config.yaml
n_layer: 9
d_model: 768
n_head: 12
n_kv_head: 12
head_dim: 64
d_mlp: 6144
vocab_size: 32768
activation: "tanh_gelu"
norm: "layernorm"
norm_place: "pre"
norm_eps: 1e-06
positions: "rope"
rope_base: 10000.0
rope_fraction: 0.5
qk_norm: false
attn_scale: 0.125
bias: "none"
tie_embeddings: false
parallel_block: true
init: "uniform"
init_std_qkv: 0.0175
init_std_o: 0.0217
init_std_up: 0.025
init_std_down: 0.025
optimizer: "soap_variant"
lr: 0.00836
weight_decay: 0.0
lr_head: 0.00609
warmup_steps: 200
schedule: "wsd"
decay_fraction: 1.0
decay_shape: "linear"
final_lr_fraction: 0.05
batch_tokens: [131072, 262144, 393216]
seq_len: 1024
doc_mask: false
train_tokens: 1051000000
steps: 4288
dataset: "wikipedia_en"
Each number is 500 + 40 x the weight over the matrix's rms, rounded and kept within 0 to 999. Layers, rows and columns count from 0. Numbers have three digits each.

# up: layer 6 MLP up, 6144x768, rms 0.025, rows 2227-2237, columns 512-639
# down: layer 6 MLP down (transposed), 6144x768, rms 0.025, rows 2227-2236, columns 512-639
up2227:509555494486632522520515510481538555493480507422496505472478452527449460545483465458588496484458440507573507522531487487498498515512486554566480470501493501528492477494496481519427394512444520508407484529505512543513501479488458520523547545498436494438486535510488539531488471533538540466453537475497419505522419596489445513479547508514513525458469521591499600502504495485542463494486
down2227:521526488555410513453491451563524512504462457520526474532496479485496513499472510532400506541551526470532494559542459536553473479449527470475518524541476532490517502497462492479550539501478520519623521487492478538477452517501450461511476515519552516529515565525449502485555519435461444536571537498474573486547471420536557458538434505460508446494488452464483381487522507473439554487496
up2228:403482499646515569461448529586529579567507464477543529528549575493452543461527532497534548532499498470470486495482548534468455489533410513507482544433509422475537548547582420472561517488537563521485544524496503489490495456493469493430497448495438566538568465476486474613544443466489562444570489478505479438456485531543472429528509536462460494570449493485543544477445473480515501520486
down2228:521541464479441446507604536560427504496430500474595509455532465528451419464476433486464522435545510506501518500409530456491550447414596469443568441485494467546538531524550434544496400496492428433468486534489528574501529513500567531505518514476536491521513464515458529520499505521502515482454508504513498572540454537488534504513520531502517614514471401471488466483509520483515489467506
up2229:490502477465494478501462450556469505484521458488536516556515533518497468414489501467492491587375519501454521540527440456468478634445493486540454429515506537458419519473434471531546528485509569472507415501475428507567468468513489532540506469538547505468460504421555458558508491503519511494562472507494519498574553480539468460499481527554534497514558470469471400541534532535482525508484
down2229:482517469535510499506467514482528472454520546495441535464518476544543523562549511530471431478499478536527469431508557493529469408547496556495474502507458526517556482495542487570507520546480472484556517490520539520439532544487504441533474452447518498475520501504476524480548558527553499513449528540564498492490495462501503488521514470489489483495405469515546547474505454542517502516536
up2230:514517589527553562606554548485492551507505462470502444517531467516527520492454426462479531517544443488499471506449531527441507457488553454515593481481421423547533543496478564518462519556462476512499528466429523508482536569518530491465604479466573542495416514515432436461501430440526501533475556551555420447437455478472549528448536487513428520521530389465492491577388530510502496570497
down2230:490518434463501529426484511539438503493510585510505517524430495505501509518514513581505472467451525506478466491504502480576534591493433512460463571468529432520438485499523485477474496466495493438476410553474465437454478414498524458511452513466507503586491492512516566480614477512520437496465483535444547502508536468547459543488427462472571475529514591567515480452524496530498548571499
up2231:374531480541514501485455542447418515469545527509539532495466497519547478547465495536523435532519514566464537483471547448492448510527511497541415420528515441483514492455484512491468560522517500574563543466504522520599525481513492522538526429488543460463494469510400559498480505492457464491505470507441519490481444535512534480540512516482511532433474505508447478434512563478383543483547
down2231:473439551457478531489425542550464413507484522538585536481480470482542527464536523442528461430561523522589567526521518546542528535522495540476526462461560485512437541540511533532510467509494529538548544496484457537464501502512562617525552502498567479587574464533451445468503515451560502462444478525545510543496476516465491560586533491455441533500563599557539464462489525508546374524485
up2232:503478496504512565485491480516520414518583410492572513446561493543481539520485572501514470482494493562516439469547463547482408462516490444496439458559498503478535521491496551553510543583537449553497531503534393494534472482544469469496571534587457459484563477472508454497507536518430504488488489500588515487480400550547521422504473508427609468551496557500485499502496508539528499493505
down2232:540573539549523491514532427445469575491527479554524488451486521481573497475574498493469481524497500454567467456430493431482436565495517483467554505425490491531514478498456458480504552478520493501569467441558533531446565542480495462442475429460544532498507429477542436515456540486477585498502540511537530484466489467517535543491508437582506502526531461485462550550437520540561408489522
up2233:433438484512478499579481511498502512438456461511529491464517492496545549522560496503508442485491473546485481507465445464524458489475513535522476499521629475440512455494499407514424545515535466456507532454526474541484451526570511520486485534523548471481501478482521488464472580474489551561406488516515565529443416501521539491514443560419502508531557538565581482458431556438539482529549
down2233:584559483447499508441467505592492561495517490618446510507470520472446489470489503488502474481531453516586574503509488542530427522563508447556421460466452538509470569440479531499535498409530507447537549555493465509498523475499488495475573505502511480500531517524427520529498549508500527481531473479506459566545506534533430536499497535501429467494577457425489539510523520547487434526570
up2234:488533512490573485513519562566490525519576518478529480542469509484522489474554522533504468543493510455522486467482464505457494526523611550494500440545476492490489477464478503473491457511477503472478496535509531491566487464512436503486482490486411483475491431541486493543527548522475495464523479564499519587453463485447513542537554454442483457477564421476515427475427577502542503442485
down2234:466503383539425520542471498515528451476481537507510522520517491545472530532466475474519532455486508489514548432466471530508549549530453543500463524495506526515539483518442504496458506490470492482458470409473496500471498513520477510490427520575502531512532549511476481483473451462481486473477471483480456508486503488544500496518493607510436530475531499489523565447524447630487475552490
up2235:547534525532448506517509543503509480510521496463525525530537571491471488482484534565498500513567448460502460464484489525564542494431499533494481473485530552520494578559463445494489472435524500486463528544521512509475458426489543512442482493471457481485481481498486520480471425447559496480572418541503498509495537564497480518553481529502523529466462487499497496452472549453514420457507
down2235:469507509536520494480475473511454387510510478503500502533446426382434549454566556534494479569572483555530558515503533464456496474488450506521495521480493517497474509508470445541541517435552529445461463516514487470526513494507479491530441496501493498498520495527448490553505483523460477469592564473513468497534507493482456508537500529525523565537444557452511510480527464494567540471544
up2236:460615453549524413462542480512525487406543455495572517469430497504495538450463570453471383415511435493488520535485562446456478493460529532558550482494507334489540448531497485468435581541455473564505535484461540472531461493549493426508461472493508595445449403566572531463415512483573546475569512451540514510508541505524533507495512454458471493525443434471575574522484479436428406523459
down2236:556495492583515488494488507556485485457488502552516505476475558484406495477579496486497547577453517392505549466421475484471512489555469497539513470547503449478538435462489500491545543494517470478472538488527520502501453513482489475502495441441503452523577502470481488486402481474546441491585567548448512526478599406475394442502570464458480514442584504562467518443360522541425414467534
up2237:510571501564449414463455512551511552496530500569522516510501532502448549499476500572462542529502506425482445519446525507537573507433516551443483521532451463556534513447498534538530469554474521571490511536529474484552555434586486491518487476513487533415483502464491501545490509530519499480566526467477475474540511470467500559524543477480537527436464496493405457531456498520473496518517